From a checkpoint of a small transformer trained on Wikipedia: 3 heads of 32 (1 for keys and values).
Each number is 128 + 24 x the weight over the matrix's rms, rounded and kept within 0 to 255. Layers, rows and columns count from 0. Numbers have three digits each.

# up: layer 6 MLP up, 384x96, rms 0.228, rows 378-383, columns 0-95
# down: layer 6 MLP down (transposed), 384x96, rms 0.2, rows 378-383, columns 0-95
up378:126135149119225170100130129103133155155133183117087140133114105156144120136132123137099157153156077134116109141148154130112124119162115135081101148155115112183077143094148114121110171099132143111109105165147104107158116123108090115125091125158151111158093131148143161118105121140076112133
down378:139152160119091113146119120137161128123100112140144123085129153067131113129102123109129078128128118111116081141127142093178121105121093124137154113109103098125146118115114116151117142125080126164118125123128175096135098096146130123070142145154132156126185145134116086145114111144161160125
up379:119118140139112101148136100106103129134136130103153128141126109117132123129119154122167128096123106139126155134114148168115131134130174120138162147132139160146118132113130116102121111153101137151083115071137163127162135138107142123131102141132102078117135155139136188118130126120135142123
down379:149162094088143120124093136137144154144124128121104138123131138123121129135132099126106123154103137127109092119120112066161134140110136114130126111114140103144098115150113132157128132105139130114154162127119085107112103116141125116151133105156144112143114121146107118106117140151156165093
up380:118155136164167121102139156114111094169115131156114161100166086128107107128146101126161123083146104111098104140144143142110145122128145143162129107112133097125087109137157203151171159114145095115113083136130104153121135139129151126100131101128155133120146123118137155119095087109090119150
down380:109107109136135133105154141163141153114129128134083082088125164135132128073104133111159112092089155097113095137135134122139110121104145116108153086121150108133140108130127097108079156138150142088164143145089107133118151113159127101152143083157143142101115102134130113114145128159141146072
up381:104091113134125160143131111116125154136190114149125132150089127081123113127126077147099169169158134150101104133151154106085110132077157127115122101086102142147135072147154120143156132167142110111161171172116116109123102132119093178129114115174142109128101146131129178152129128127122159126
down381:166142132162142107127122128154109104123155094115107067119143129176133142147167152144062137121119086140168113125156146110145137091093122120130121151139130103186164100093104140117150159121133116125148107135149133142094152111131105108119115171084134124129152133078137156124112145156111095132
up382:131137126157134101122152135120134112168106136136123111140104131074146129143171123137161118106124129129145097124100139129129132107098141101129138115152090148137152118093130118146123195111141151159130098139078119148110110142146116116117138153131133126108101115153121147113124133099128128144
down382:119134120139140150136091130128123162093105137141134134138141121149136165132075117094100116126131135108122133148115087111131164149128129128146172153146156129135137144130107141121122104120118094145147141125125127111138085133120162127137125106124134129130112117146115116110114127127155145104
up383:110142150140109112114175081151160136142146084130167139144122106119151147143127113091124149116113084132108169128077125128124174102132110146116164151158124118163104129126088114111096114096127138169117171149117140128082150128150063145114116115103164147111167101121106161180116111147167108104
down383:098114169160099107088155130118091117125147172136116108122126097135107065116091133127112120143136116111138119160147075102130126142099155117086151103157146165121144148152114135115144115076105125120102111112078125134120117140119165145155125118093128143118110139133144111100104116129105108135